config.yaml
n_kv_head: 2
head_dim: 64
vocab_size: 8192
norm: "layernorm"
rope_fraction: 0.25
attn_scale: 0.125
init_std_down: 0.0
optimizer: "adamw"
beta1: 0.95
beta2: 0.99
grad_clip: 2.0
final_lr_fraction: 0.0
batch_tokens: 32768
doc_mask: true
train_tokens: 255500000
Each number is 500 + 50 x the weight over its row's rms, rounded and kept within 0 to 999. Layers, rows and columns count from 0. Numbers have three digits each. The size before them is the row's rms in percent of the matrix's.

# layer 7 MLP gate, 448x128, rms 0.137, rows 144-280, columns 32-63
089:501470568544477560602585499544442489439491565487496486512472594521534472564549597474437512459440
091:503439598413458473482416477486431436467520536494508450525519601531491491570554528501445462474473
110:534500517425494520562590517592425506511481483467469399464458542479589410449558609438538489503510
111:565518494469540457528438441504472448442479478506494477522568503499509543609558534446444524490474
093:482439406371486384467543541526504516506526502507496468470499486475443505563443461492483562481447
101:516582409527526453560434526445473524510485486502504443505502542414438533546467466467490455416442
088:489556474480631527508550509562384429494511499427521476480500597353486421515512567467404556490471
108:433416489546547539504488457564383430426515576473534541537563545415360378594473517463492508490541
098:420493520445456611518494499531501471460468459461478464505517604436453472543559533474481565473516
108:438410500448491516513483494511494393422493491509511473504516553492446518594604523467492547408502
110:518453525434549552623480452489505408472445564468468434498431567352502471534529530467419455439593
101:643440565481617432570534486513449469417464508526504553472418475435428481462539440461374485506542
104:480488409449475425430516517537571499445473482501457544525558517464501499497514534536497537492455
099:515556513372507517456525404579484535496578529426500495576489484465447440546530495516483424497541
100:529491515426522552626549525547517461373406550574424500481467580455427526527523608557480509493531
094:569535401543535489506530412481497482559502485510566517538495486556392469557587531479513559485500
097:480488434471480546484455502465489473383519483474505411551535570449542488457561524444436508459461
104:548524465526476559532470437518502471568481540431449476499453552495506549574519504449496515432571
096:510456432423592558539546542466401455463494606461508454504406470449533509518485493456458524465516
099:456495524427482452482570522577500546492501433461455499508507442541496377600595511455501523452530
097:486518460549546485501461515635561435385436501453473447468512491535417389530531602556510534496504
115:554481479453560491565573446491366465526488455571560413470475570474485495400494578463485552463507
092:564557436492618437592479484506502513424473509509472544494435581423465565554487560523472549487562
107:572581528511615401518536500471499470543464503472533451431509573510437489494593449451444462466508
106:568458423450496443447439512600529562414538521513381431446525564484375486512531551504487495480514
108:507491443456491463545448494596493565509468497415481490413496517500370498518517508480503512442509
083:554435521476535557548560561409586443523478503558549475507571481526504567566506541476500530503411
115:509456432452558526478540385496427452488427517453634387499472601501506499438512547536434497508542
106:445486442484493484533458454518358479483509507434496518532522555426473494535525544412439590464588
102:533554449467494433536516407558412544450465546480533438534464507472557466510571473460462441473423
097:475529536550478512559624498584529530501509468556463433439489554493551524496612491417463549475540
095:490419487572477538496539535490402441450518494463519468527472483479450538660526455495446514453426
111:497437499536520504507490459536423416594553446548538563466461468394437497537482547434400524389562
087:643479479490620514506538465505436524494478401511592460500464503500527523529531561525524453488529
107:465426513454482469438532495480411410518495491516538460502478588449480515552537602525505514505528
100:435547485504548498468450461503460445537474427430583463491476550510478539568508486527467560535506
079:490475493478533454526525514513485493488512493543447542520476407542556556364435556480533541590513
113:537433533524474436479575429591544477459462545469520461473426502458506448498560533475478489461541
100:451490488454552620554461511513509435513501503457521509509512534488519509480544507493514438531525
111:487494519484476529548573490589403494528443497523563406490494615470378548547496519404556548430459
094:422428530501516508459553414462408531571458591428552463503540521463467493553487460388439473410463
100:514520497438532490469505517574481512447456556480575458542488634439370509534514561589453498484413
100:528562474505519419501506514438479439486483549495508464493477535530496507514501462434513457497399
105:454373482483524533576563474568522585490471508546513512516435563494533506557501517477540513518531
097:467508323503547470503472376467488400488548553391452548563454474461491562539481576551492455494491
107:526436514430545586521538457487512472497544465404507521445439537468586522512505450516473512483459
089:544509503484472503539526493579530496432459545553569439484564516472439500576537605506510482497466
099:505544506548491465433571496528438546457525489450488522480438503523527481507533543401471465473566
092:498462476449537528498423482441521344482539518496460471501475514515460539518520605512523499528518
095:587484478518556485550506542536472554439464504489409412494525505451414412505456481423484561406490
093:491617447495502557611436431522518488326541474510666450509455514541497543526548426493501534415496
104:542546473391551458491440425475409511417458504557445403447463499386421432540517502528450534470481
087:506512483536496515451507529517409445531564547537491524446504471402501499447528487511432552435507
100:478467505496517448498491426465527470522545489454535504508555460447493547467444454490419505418525
092:600483550473558451454511396499455506554456444439505504520472536530557526477477576448398560529513
102:533478523342527482499461517490488508446411451525488513494590492527467546509558490485516485428464
105:489426420414469544519527478508513520425508495509427512500492630495510416470514554504499558496469
097:430530590565455492459554409540496546414562421537580459503438636407487500505537497421420450524487
101:594447451522578401560533414525573477507460501459466482531523564424497567507486465474491479499528
105:525415520505579546529461415497479414423567451476453497448516497402441596500542531455495440481616
092:558441393459494467502563475482460610528522483592513514472459525469546488460443485485495493499547
097:453481545442542507559384462460486515536532453464522469488486438484448522531543473453527507490542
098:483494504467507476476564413448511551428453546467530533530456453469404472502485430542450480412494
099:572535372397532537500436429527543496465513496550513557479598526433411442520510473481549479535527
101:494494561469501495421631446525417494517509530450537466451525507510459539434473538424504437460541
098:471550388507540502470495507586465417510551554520591490514488468506482492500518438463527454467556
094:582577552451552398523537525526384470432488494530536491475560474514516520502409554477398517451490
096:522558384502591497459427484524484491469547475417555529506611511498411435636523564477452506564520
094:541584498539603568538572480428511450392450525475495537534454545520486451505482522512512467522442
100:453509520486658432442461492616487514555423478468621494478465515431425437451504563545399466496470
097:559527346421486457624454518563472457488469450494488442524498592455521529471485485504511509459611
098:452458544451513493447473569514460465526459504493455492508448431444528467563464484451487537482466
091:535490512394542439608530570508446433386449449512528531510499547444551498500548584509445536464539
096:447445518463521574544494515602466383480559535466460433506474455508420478559457468498517450506619
095:452494545483527573572547496531452424421487507563467486501463618494564473502480549554486450393499
103:600477526476571413493485493498502478509520539378459420559534432490514533509513424492434585433569
119:521485469465531503455552499535395400499429467472489469517508524439440523529547536523467504491545
106:579554439488544386416517509495499456533524480485453399484428467483543504473486515451451444446561
109:515550500485531514472496449478448490470550442439534499442463488497470524561544486475410472520464
094:475537474566570451434486488479300451452439508475543436518480529523592506562485543540487507481542
116:496467530416483541462474533493497395526529463484464477422511533442569445490547475437454504525593
106:487573583552546481489508456565483567508413403426526520452535552495526462523505462502405455470448
094:505480576558545436533468466566509459473430477569524497434497515489501406542514494530345517528494
092:468437571509511491455476501594507419460446471499487529504507522431427459550482524495474497491497
103:498497412378484448474459467563470559455538491390474487553493544479468495516460623464493553505506
103:503387515420566488500489489480404544424521428542511485486479508493458501431526500472505481473529
098:608509432519552388540547487615499505555431563458522446535472493500376387544538535477515455481505
107:465472450498454530502431547509530450382458475437537484436445487491585450579565475504410497486569
100:450540441471479519457534380508520482554501545461501466474448602505437554537430515467427522533455
104:512555515499511453471513516605478439486501552469445484535480536453443520568512487454392524469532
100:484452493500615506554425415621448524498486547485545490437568528397426587596465525537464423473449
111:465566534508489517529436505523491570383465519439478465468381594482476437516522576618445474518510
093:648506610440500539460535477499390521492403529468453491450487505467462455503536663441544504465525
101:434409527559541538483491466547340416447529540470533458541507487413514456535551553529459486484474
097:452590471398525479434504558607534434477455511431437454439478449491457518512526498501448671409576
088:494486442504539511543424557509514464443503510528506414381541438440608587488604513523499570491481
102:496448408472585542514518551570430481442485545434556445500449532446442351501491588542462532501591
106:502434471503574454544524438580384434506486516443510364510547531472428500588479451457456494483489
099:529485446464559478575440458442521500462558453470525539482575443555397564536437498497474552554494
108:549504563413536487514465557544486483547432502489491457466411498509492522469497472561427682527577
099:460513530515476519532414482590435460470479473422478532509502489487540423539547520502443551474592
100:596507497488565569538507493575483515453405576460456447465482566506420403562467552512508482460522
099:437406467454487496498480407512509446525592463496493498539495453464424458587524509445551517538607
096:494468550483495565448539442521351504478570412440529449527462537505507552500467487526518546490563
098:567524579501501453580512494543524533523408535503489450418442568474453477544508523491492472474526
097:557477464544595390514616420461483466577487497471451496504428477528558450538542551400503532470487
106:502433541520494585557535489568379454378443517493551494472459520453543473422508518568518520487511
112:489618555424575474473501502598443495429439466503547474464487576426460491503502491436513554500531
105:510490499511580457531600446551371524343498457482497482495501553399474456502484515495443498513581
089:605599489476563516501460530582571440485525527480453490478484436390474561503499456528472557539531
101:503560408512500545432488407578444434433507417471484392535434552485467544570576516489468438501506
102:501526522432577537520487476501428474500490408490561509557530539493554469523544526496521476468582
108:516528486465573421458470559546392528345398537458483482551519595495491535482522581479511510556550
098:489564566546482582515628526499423477479542490412439504441552539451576514599504488433384430452494
108:560477645457533530526470489479387492460500426465422494539520533374449520533494548489519534498572
100:592393477476537463446598555531474514480432533462498416507497496422519566533503499442368514434462
102:474497459471479526527592541583432551483443571495518408456474577480518418541487529445557496444533
106:437332549492532585567514480541467520455524482491515453526537534468403487570502594463460503424543
114:490467498503525548533478427446440438448540478431467425456525585483454526548461558431513448434515
092:477548475514504494454459464564391462536425517498522490471527622511484536511451607504446500500476
093:464500450477516461507505574487481459554429420527487540522459535511485472560487590513491523467463
099:490502431438483542499430451526522509415504487493533451487457533450431478478535634564490493501563
095:501486497449466507542478388510441513531548486435545528525468468568523603452534487360504485380481
108:482559529405462559576508437562505482461520502514500484408504598499538577582511499474514500439477
096:485472482450524572408477437559457505520454482439511469572528485472513502448515602457474523482487
097:453443532466516551518473502478501546540512505482460440529475546498513402490575578356533523496563
086:562505595494539494481462529518553453509410488469477493490494505469387532585526524488461604547525
101:595450532422514555465514477467540548556538478403521426496462605541496446511470394443496497547494
102:413501451458466415559499450484540530500467548507428425458483531546476497502571565474549572525525
099:434513470440426573509484612500541501438524510485372447432527534451394536487557523486512582474514
087:472519454496522397581509469508497574530383508527480493486456596551513380489548456557469503563512
093:547517420507523464514558480461505505427476546504434495547545555473601489526527603414460516473464
113:443535409555510540401488416541446494439455475464497487482540512464495488570547484490501527480584
107:440482522510460533513491531538515380485558510489474491499470510447503446605522463506470521478553
095:542480426403549518571532417507494411426476410464620453518505454496608584519492541386452442491516
106:515511534374506574554538468550410523442519448405458466513536587538467493484437461550506508440531
098:389518486501493497583435494529440472454446519481490482558507483486531558570538584487505571500529
# layer 7 MLP up, 448x128, rms 0.142, rows 144-280, columns 32-63
101:532592499466472510483443531468456408528467527495603483502519494441502440367501520475529486514526
090:389495479513508494443496421405504534534500391431499510521489544529367490533522477505538471478554
103:547462442450505510519445416422458501520469524503526567424513434523539504547477506539522572574527
095:541518527521450387546516514486549498588537509478562531493467444592565498524587456498536483522492
095:498528484543589590604580498424426382456439478478512464626513546467564493458486576529465550500498
101:540517438526457502504581531502433616528464447543460534469539533432454447421506418549455529529513
122:420597487553423512467573534460469490495596562507506547539532512475491481494457500503619461529422
106:447451458530477494464404498428501474472494526409441509504527442505518601461523531416505556552485
098:483603599497527451371565493476472529477480542487495522521435560500505502499474466486411527476538
115:527533538385495545440553459456531570587489508487500546530432544507531406428401447550530495424497
116:539598410447516476546528549583504593441492495498490538519573515585445532472476464567410530513507
095:477481468616518466452518547462435418480450554560490521506483427465451472469527399559632474572542
101:448508590473418443496446512457488436436448484476512579542523444487358510380525504471537450483549
090:486463467462551502521507567497454503479419536526510546428520514479479481445574537454499532494546
097:462542456460450495535508486584581491469459487552470501515561638509417525593458449515547495538466
090:451453498505537471484466472448427599453482597488586418516526535480510442508454515577488502468437
101:558471519485518566551635513517545472431453526582495462514466508484470560544490450489477454449462
093:540530528573474474552564450504580487586525527490536398548471528465531561472473465449532545456568
106:485515464603455586481494532410482446562523587510489520509512429554560559489467470452556494513459
098:530527473519475417434583528590399545433547450437548482525532493520483429548494525525549542546457
093:498455517494533553554525542545541466465533510552495390476459557458506461522520439523453491482487
121:522548560460521485545449558450516555412457545500404459525526554488483494471528529615465500654519
100:530553532538510448555533488482525569518503494563547532500468510530503552482512481543491477528572
101:494499489496498602511496454476518452543487450477485537526486490469572460479541557570432518474495
096:421495438487451541472566553511529440396540463504495486483515570509498415503484467583523573512440
113:453471457542424482452493526467530582490474456496468510320559526516453509544389492556543525503502
084:572544469470433489418586551479480501435499453540555498527463579558492562547533401511474574542445
110:406553525507441493398519525542469468514496550494429395524479538552565546466427492534512541501476
111:520450471560480488524500474436433419493526583460444384534487461488599495528473616467543616486576
094:507432465559525547549460546472523433496505538535527561481480484531572436525416476496482488492451
093:501459461542469509554517446536507523519611525482469582495426520471560513455513508470474431428478
096:526423528459550555470437511507484443440530553566512531579447475483516508505461581582505475464472
102:513425464534529474450519519485408555521523453562566534472476490481461463460473586448505461425551
143:436452519460528509566528485569464470367435600467460463486473560412446445538523499530406498460518
107:513462454507563587584461488541515521411466476509421502475515407462464447493466510454537521423468
100:528533473558534632616484463446429468477498489548489400486432541549563556438612502471518553473431
071:452553473518543446500453533523459562531488475511483460492489410577555509444462576467502503502561
120:488537495424568519497424509451388522538511478556542475562597511483463580482472489511464498515462
093:506512377479567476491543631532444575537570520501506454452509463470515582488404503533579540414527
096:567322518424508510492540528498496514481503566475502463485568543434492471557543584458459513559483
099:366502520463519642485534426562499549504480557468470510550425577475541411459580463429451480564512
094:400567426495512512486536438447522509499539417530494587552552542548510550478538590474418494555493
099:413489541469532500575478471495502439527542537485374504484409567500577585542445486495479545563526
099:527574491512477539526589522476564455508511441510530573487519428530507483497413577575475544537587
096:492501456547492469463508449409478450523482563450578510497482473471498567563524611578523444493483
098:486349544568428537572486518458530528452493507549437521448514473503567505485464526506591463499499
092:527514526413523465491338451410564521554495504533458599461529549514534485489588531517503554563574
103:482542537602478474475538526465467533487483484474492517485570513581568468409430497416525489499550
096:567469586516516485551490550538519391488489467509607473503579483508402544511476433551454440468536
087:503525488526498422423484488400454468521522492498536537495549456477597591510502553575458435550537
087:450477511479424541476452512516530438591440412464520568451515509545483468515605477455581498489523
122:435539538546472504463471540473499500522486532544417448545546457519466472536449456522566551569473
128:531592492581456477442514572486525423563630595524459542438514458488528509439468496540551537507466
113:517589532447472472495513611513525568483519582534482453534491561518612539494481506549543483496480
094:511511483524516570534523522429457376513507459565528478488483507448525469571489492444464489475553
102:443462501526472496552559455500493440471437550474553590518458504490604423429509577495500472451539
105:525550574556518409588478554537514533413421503522577471457565498552426502566496506434452474492496
097:434566535486463441450458587468532494480548470582546536553492484549517450525516439541568545512461
085:529477520541496458545479455488459434431550486602450468529557482447520465459499608532511468530522
130:546543515530514547573583520425498590559397553589576537475419535522596518484471587497514417467543
088:489556507536513439409423545458465471553494559444444505501562579551434496524507438512566508527451
096:456485436482494445509343476486526502520533577547620479492523435505515603539516430496514469617490
101:486493464561533537429422489469480496474458483500540430526519439446413508540485532518503497505541
089:513602541507461415415546530517467559500447468442369479467491476521447402448443547543461512510471
099:550543595528463531532597546554510576534551510597552517395610477521450445437441453518497502494430
088:563419504553518310525578511423505466463491637561499460494379496481487542522493463528538483558470
085:507507407482484404412548540547573419523602521483504503474420483489516371468526453485436474481442
102:517455390478484422489420463468520425547488407503492562536509472495396521517525537552494468439488
088:471438429523504572546601564511512525412391434513471520521533563505481437455390430406529549481500
094:554444445463494602555540515475486508440446573559510468485473491574486577478458584463546497529417
107:511528250444437521544485525494553475522457451526447486548522599499488522503456537596516521518493
091:523469485514476408482510518547489581524490433465501445539555560521483448441544558492441544478532
118:484417486523497561503500515463451551476477453404572482492569494503535377476423515480471624438444
086:460435529493513595512531460524426514527567508465550460532461521562523431548490539522505435554553
085:405583536525446504376479448546543477516504524526392492600438537466521536508494595463515440486494
095:472619494478457528509452542529487561507535403573512454548369508489440538522610569423427472506525
120:526535552503555411541465449439568507439612536519510478484415566509604421461484568492483530436542
119:445409487515474507524555506568421571492406517445525467533539557486455532551480558436568566476479
125:508604510518514427561470589459539519599452596529416504523471597501466541557505529490544456546447
099:535539602512501480639500519508526503473557534479607478533418490442453474358508544502478481459474
106:479525542576463473533523463447519541521574584497449494523494426536496413503433514537523477493586
096:481559482451577513599520417421545560513441488420469458509553589483500468523568558512526469544569
097:587463509567594427502554440498481534475373533519556475471496525453519464491489456528360479494470
083:466521432577441564439522520516487451419454469449488588500519519509441553476498456560433526510475
088:625552561504584522491538439469426518485454496518579434480539521480434515521463454381437468415511
097:402468508444465570588484521452546547392517447483509441493502494506465497402481478468567427459540
104:418509562514524483434512568517492410483500536550432552547489509493629589497502462580491487536529
114:418555493532441497463452556475494456490605508492452544463492393484527627522484490506483553496425
098:495528565617504508394507525497473618506542558558491569504504466511514491563450537532483447513491
097:466464410440538443505526459456518542510482463515570571494449581486488572423520521537519529544504
094:462587442452498515517581523491479549436427517400425512563405540562547441418494509459526536466564
103:540456572474500503552478510570504591569512529534535341507432539474422407522553509451550460581457
098:517529442494520443490432560467483393375453495579440512547489515523545583471456435594479444540540
095:524453443498502486473439548414442507492429488552552557515502488483493582531574515494493554501431
092:546477469440540442468501514444477415504520509510578522479551469454541517479455435482444471511503
083:483530443583543551433434529475525511517427508500495501430427549431584542472583533527380522509566
104:505433433544480546504435518527490525520536564517573537535563481477483366426454480576561531519483
098:511479510529467522448501473598434541548572401449584489490486544535417475467518577464489442536459
092:435478481406531553432459500486520516477525476453521528466534483476531472484503443508483471520521
118:493556528447491525524498491490569510578587453480490443461482511572422496483586626463426485477464
105:501526473424489565485598561539526545508465514595443482510418535483420425431450399547534499507501
142:524425550442537485443527469511473407490545456562579519502487373470493567472452542476455435534558
094:470521439493492501438477561509469499555406499501476536460489508452413455448517410615522584493547
096:478512533503482506575492538485550529454485476478423530508584493402498484439524498506414505505515
118:494477466454538510423521496609511451513512461452478542497463501462401470537506515498489519458556
086:498511593494488553541535586505516614395544500448471528494510565426469491478426449605438489471515
105:502481522511510529534526534556552372538469533555505523472511532502470545440584546492501589564610
100:466554553488517518515512536527476627503481460483498414451558599516448500495470524540564550485481
097:455474422556487520515563398513498549511586420500466608523501561418508446439484524415448443535579
076:537452486480594548471579450534469463499485533452557525511475502477472548552468542405573461472465
123:606416518593533406484458512503520450479523506572559514470589557448387451465380457533527518514539
096:514498478553572566557455458513510437541439476503538538510543531534522425533429523489541547488437
097:542528485479545442497494482575474592442472642437482412514493529524487446467521576569506446507504
102:481581458400456553501523508464481634474519439531598463528537478580473484481503607465477548481532
105:547558562477580521486482537485427389473532509521464479564570483479417575455610490520443529550578
099:529568452476450506519405558525460448500471520472493435468587496524425493487506487500525557480492
101:522577583417527493590463509527548451503479438577435538453474449480549527499477480493592530488579
097:443480518458568502447471390431448511552459395484567543552496533490464469560575515470449386505536
116:586475491538466567499549539432535413430530485498480478424486520502355494594430625463550500518449
084:505476549519480487567500551415431503458571531516528455491517432471566606515453449449488520433452
091:466547537647506561491505491381535482474464487508535569502514436459539487514451546536490448445487
090:473446488445504496500485449490473554428510523576467548564518513430526546495513591529515479518556
093:508501489516525474492447540505587482437583493545531505494531558507497477559546521587444477600498
128:493483541438514646576459454442536472527469440557586498410486530514641623522550478451523485508500
097:548442529591505475624551555490552470498534498557522537486496516519541524500518428647538506530483
097:477485475600419513455432503555549574505490466474434488517489496554506471524552660524541528461492
084:434587514527487526547496508555489512553552534456427408453506605427509444508616458530450423468617
113:462400374539489416475539453552418540487493416526581468463556527502457573468511573441517458454573
098:548487474568515455394553499507498505522473461598483437575526561512440437547586558483463493514520
097:440359558540492546506500520455492423459511536493481488503525539527491472544456534465526442434484
091:488451549522528528479558486551485586505582570521403581484454400499495507480424500482547507523555
093:498527442548387476460368476460513487499484530460486513555518524556554489487530468519563472485483
102:474519477426505514572492527376522518537487493526454542450582512494489532521577415432418402580520
105:521523443548458424477520647481554424578504579627501516399442436541554481529485470504514590519450
121:604567474497535472491526482441526511499547395550547493483531457522564621484511488384490468538483
108:519570500529467500593571532499486480462520484530489465488511509504514542417482448508471599528505
095:504461544535463474442471602504488459438451506355381496476546503410540522486496418519428560513537
# layer 7 MLP down (transposed), 448x128, rms 0.121, rows 144-280, columns 32-63
095:583502575510454444472504448464430450372490506513494455557540461465481473409447594440538501437538
090:493493413468543456621596489530550471488424518547485517553593538528489509422505483393465506448477
104:498551501478440515544609478614519509534495459532376493509471590451484547572517403521528489530526
103:461544467458399579440553428474473470515532506517548452528511491522374456446484574450473498497400
099:562480443516507497576543533440507486494473537587471512572434600417511528460490495477420495502489
106:530564454457542395464569567518483558496545518501453552461484547424529499470581500473579514539530
104:498556498431599505460508506593460446526517530543530517507481553457453478570552497466434580441452
106:481496531431408556515492476529540441477487606387446519528529405495470457471495450446425452488439
101:427535519410580525481500546527557570546461535525442409555422530492562502581504522507533502437516
101:443538581471461555404572505414504456535529548464483453482469435415512524536508525508493496467505
099:435527521506508428620501530493368604490523422532498541561506444441504454448523443577506487503496
102:397489491636358484458524562478474575430502533474472534495499566416442523506531464491604487508480
103:483521546465409508532514413508500492469425462599573520553563484550484451509480518496465426566597
097:472535460411492491529499434481514459478556437438434435560488582431448503536532516450513402380560
097:444485497475466502496455547497618512531572464424518564432433459558495556510438555520554499601530
092:465466524452428519488496576485488510474530482567488491777498514505515590427437483465539510524525
100:485502477480528552484531509518412521521569520449515540469451511550547442491484439508549415530470
096:507493490529496480453513509540483544556430571481508476547490524457495476507434502444528509502516
101:561551469416532471455513474516440415439531525457542446521467517376588559468572456514477482467570
099:511577447507462506437530470392476555527481535502564544479576618426517599509464501558456529474470
095:494507525437480482509530558581551532445535409441449486556500481453422539529444548432555546564521
118:540469606510452492545495418416500481531487566478455473631458491532418575565513507521537424490568
090:545588476501570543526512590442487543517408523467536500503499575441483425457540563501460522459513
104:529516501530507627528493567419572526530566455470576342515481497497453527506528566502544439419586
100:485543491560475525394427502559560558476485401552490507500501514470574453410584528431540520598631
098:529449568503544435508469461562569547602469425457401485537607513552529493511502456415531477466533
080:510471517537575500496451493527494599542455633559497530531513493609486383409508552421484572488559
106:403471498610463543526533470466451500530511542469458423595421518508566483424489472507533540506479
105:456543592501460423480499520529456434506496574524510466452482504496493533476415551569435576629518
098:521594571541426485549538530500527475487541487475457492594515526586572502511514480513508484528430
096:438498487514446502427531397463525448598479423516427547601483536469549549508484566434454550460496
096:438532470438500602444536507466526393476448490471510527457479441458513539383513551453509401501551
107:587547548597564561482500545554516602509530452594493484561513559477468517484503500479460530510498
097:391447624556412471539539491463554534575553537459446544515572520557524427512487468505457506522455
104:574437507414596509565500519539484517523493528420480502485493561467447486589514552536462520385526
100:545534438570553531481535526375489602413525434470525600386533452474506461459503434567458492440466
074:548511565459552488498454460449494487494521541427550506487495596466424465598612448543453425431507
110:484368526498530370502567547409493531458548517564551505425459472570400513514550492515493503551458
099:520579427514482506526629505507567477494538524475439412526523526473489586515544510568490532520492
102:559565606536493470541461476433519497477535478457457619518444495483510529470499510579449478559557
098:558486495480499379469448640521539485468565474575436425496501427560445501527498563585522572524494
095:498461514673571531474466578529537361445404516535545414627489509557497475554511534523585509511526
100:510446591409518477431480618525554523488460493549531481495560526502568538514477482448524509512390
104:463567527586510489527494505551573501487407530510495553469512453480567441511587501460517476516533
096:493506612522493480439497548441604495509415543551492523574533489490432530517442555476530502512547
099:410572481558401494504449423601485567516549462487598464439530530479475483373582531434470562494456
096:489551504502513498559507530551584453455495593466458491491462488491456539376474502450591465463489
095:389434413444466499500456539521463340538431464475492519519487480427492508538660542493531523565529
098:460527463501497517461521530434540462558492491463479438510452549553552571505468516557441636542409
095:490617468585475479545547530511484526494422471483488577494513562460447474562429538552384530502566
090:468437467522501477469510473534518426454493529539507469510540494549457476430460487536520583552487
106:656457521486540504478452497485511447513624544424478539409475506480534482502537549480546408533496
102:498457491468510435463446481516468450599569508455436564566541466495566537545502566546424551540527
110:534539473443454487503499471487513459488519428498460523424474479444630456520504545417465486483463
093:526510542464557456422549462508491552550552470403474474503573434525531595531550494492511507545534
098:529611465450567534464513488604518575482501600516387455529497482389497484522522493519498440538478
104:495513494490520487501383523511541411517503495504543585523413487512434507487542546502544434527529
096:457522560489433548543426560501575429413547559501511477484562502510516456512464482526449448540475
091:402422542376447474564573471653517483539518508547533514483543528435460469614410445440474440518437
124:488565367514562594550480490460461589502407596533474475494451481485503477494522579577501524488524
080:534453449415476567554531461508449554528476477561553516511421489478562467451495525495477471525507
100:406484383543501528482435467519559547490478490612553502502508555527543452363491550473557493518524
100:566511424396504458477516559546539505568517520512587464436486504429506508570487511444588502470516
093:464414489453488432539437469546439492519551480467466558472591489522429399569491523515600479508560
097:569573504556544512368494481586489562633504419565394520482572564543465586526491517476485511438539
095:469497497497534480424463544502532527486485474431318521531513507500458576508491491586605495520602
090:480467481460485444538435464460583470437556465385523494535463514569556460467616564574530469491449
099:497501411418488501547487502506533515488575446495551561493532525485554490572520489506508487489501
093:500496524423556448524479594500452489449533478473463499511557546483462507580478570552497432570489
098:554472511552463581522522498587458446512479550516531448406528541554421480404496531558508470534517
098:531531583458502613409484563487566552536542459461358536561542566475511464490560469477525506530474
095:455416479519555487558447476512535496463513510470468516526584424542430382548483449494539474471481
113:521471558522549540542405484481518616527476491544560574549540509622450551474381529518512485501487
090:522578466556499498514493464534553469472547554541463503535569477511524560531507459516545409472502
091:510512542600464482515418467516517515527527482600444539465504562612536463468500589526457514584463
099:540482442558513452576502439508479501469478591421522538449485487486492400591492569541519465588509
107:517483427413486523608521516459506495468550493502466469421472410446533490522447561646492435527561
120:432428496493508520477521443419559437498468405471524505480543509539492483492523573393612565537485
107:511537517488541494462513531451515505559473533456488566497501493367510520508555522475492465447460
099:570485490556567466452572469480480494456485521516521493530461507531436525517544451517523493478556
110:490528519486525620457397497559439470511453476611487431520482506490473573522455475426482539436466
094:500473613491518473481569465511500456408532512507579473481529557520429479457411465442538525508438
099:520525559502518531585573559448528414480502544491435479574509447614478611484492562556508464480405
086:439521534485541477587471523445427496426509533448419531484534489513483575555510553411511491570505
095:462471468501508559461519481523511526485537576420558393477456454503466558504372470505595514424472
102:563467489586532500475472464602565537512483511556448519527451452443533517553469462481493566462589
104:536489450491523390589564485499410501453371551511573539537486542522560480463514487540511532475518
107:438550397586434545455485439471622495410507487495511502541444496498527584545429521449465526525508
102:471466472554463519523500550505486522558557545473525435511553551442534558513409528431575469545539
098:456542520502563529493556458472499516572477518497576565454452545490579522492485476559510582566506
098:455439469456542464468604500444510477542497504410496528507544464617503395562450558473418509451463
110:477402555470404499517477548510515511519473460586523456426512548435559461442539500458453500512448
098:595494499495624488523487468429372494503526501427532523559500503489532473454459570593503428526536
098:521500408476602543487522537518479584554375454540533566498528565472522367537504486508457457514527
100:514541408515514518567603548511430451475531456493557521413525505431547410475453580479433438498457
083:484449505395468448555535590427527525422580488503475535462471549491542576490495427550564577470519
092:534491466462508541549525610487480457440465537488525444533413603437426400453543443575397457392468
102:471521502444488482469446493431567529503476421565422517600622467481462450517434429523569551393501
095:550559553483462504571473494575477536491427545562529375426431476552578469478550467487517482427471
112:528467557439495489528333491457533537501561582461460468428513551516575502538432547529491418561450
105:501448431455592456520621543421430569494557474551567501542542471496454542459504471449535521544470
119:430510608438535458507413458537483546480498544574582498508487419495496522542504488449539487574543
096:556563538493472476484535511456451530512517544516609490428553483530574491438493474421479506541507
093:515470546595567420507419520565486512478560484549523576407512489523525488478480509477475492421504
101:439472491495471453522455465542463443459498418515482522487577543422533599570467514445569567584514
097:560525404510542369412608428503462470532537557506536514485495546511465500549475573511487515468474
101:570472502436505462505577584602561485471563525495458511523557471554520515493451478480482548496593
107:469510470560540529533505650450548567465448504479579464520497455480492535552416493464521584428479
099:462475475570476541521439545443549585531554480486393526486567553456538445451528489481576465542500
084:488490493448528593483492533485500427424584514463538525501493480476522437516419461539559535501507
124:532476438482609454441567564501410502380429550472564454535499581412425550477509520491413453483507
094:409497528540489600443464524523511486539419479510545551671528458500517464448547448468479522501484
102:567526561524502482527502583520487456524558516503451466614490527543546504358431544524539476482524
099:460554447516436449475399513487564524487534525559442408498526514573431410408554588582525468492456
102:504466429547576487555460526496553422465469479605531507467495541538405672549477539586537541422465
100:434556500577442535452442562448552608430486449528498476499374515507533556516588510490490558547594
105:458518434444485523426548506540560522526465422393484538526493535529435498536512546480514489487538
097:457504432547479560478493470463585508519541476542448521467476472452497514397473438478448515591443
110:486466492541443627407570511479473508463531543482496472487509398538421502558461498519520442510436
089:498433474498526523468540524509522524514509519503496497458447477547521380495509503499495464513557
094:428410521524513497519600483480500453397578556496565582523587472468481503491525412453502505468536
098:502455409536601507548547557446517473526509527551519489532488446473480487495503540427484536547605
092:537502482493472512478479524510489548511470487468585534392474565477513455531460489451506521446492
115:520497433470542477484498449416628444473481473565568606472507517516565470544539513521519558511512
102:424575504495454553368442469489514563504513505495523532652529511496478532454466560410517477495467
099:489554390573498408472460446529418479466513427572490513550572489424487429507525472517541565618497
092:502490566552577483518483564495557524564534527448563429630524513469525492561523456598455484462476
113:458481502411499460493581453514483505528457436481558611520505519457492433407463557408511509445603
101:486533532542485427460441532539459506520460528580472546562466556496567550430541528558479553566493
100:511473615564574401489486518459616523499467506519477564556492380494466497562457501568462520492542
095:516574532604404532498463577543485473417503463518516518573452426560471509526451544498479507553510
098:491543515461523519531436473521453458453610488527438550499483590397492530540525539451490453539551
104:438500473542418451527457343504549534466515584522445522524552406466541534462552556473564482551500
107:469474472463496519495481511546526453459443431471447407483505564534558524500438442489531520446544
113:500527507562530506489517503439487460557608497560552478440479474560572634428480598480517523504486
098:503442532508496478450522580545489528508494517538451526594545563485489550554516429442469514506500
095:500528451387537603479494563582544540490435398473483502422478454494463528499440615489556525540473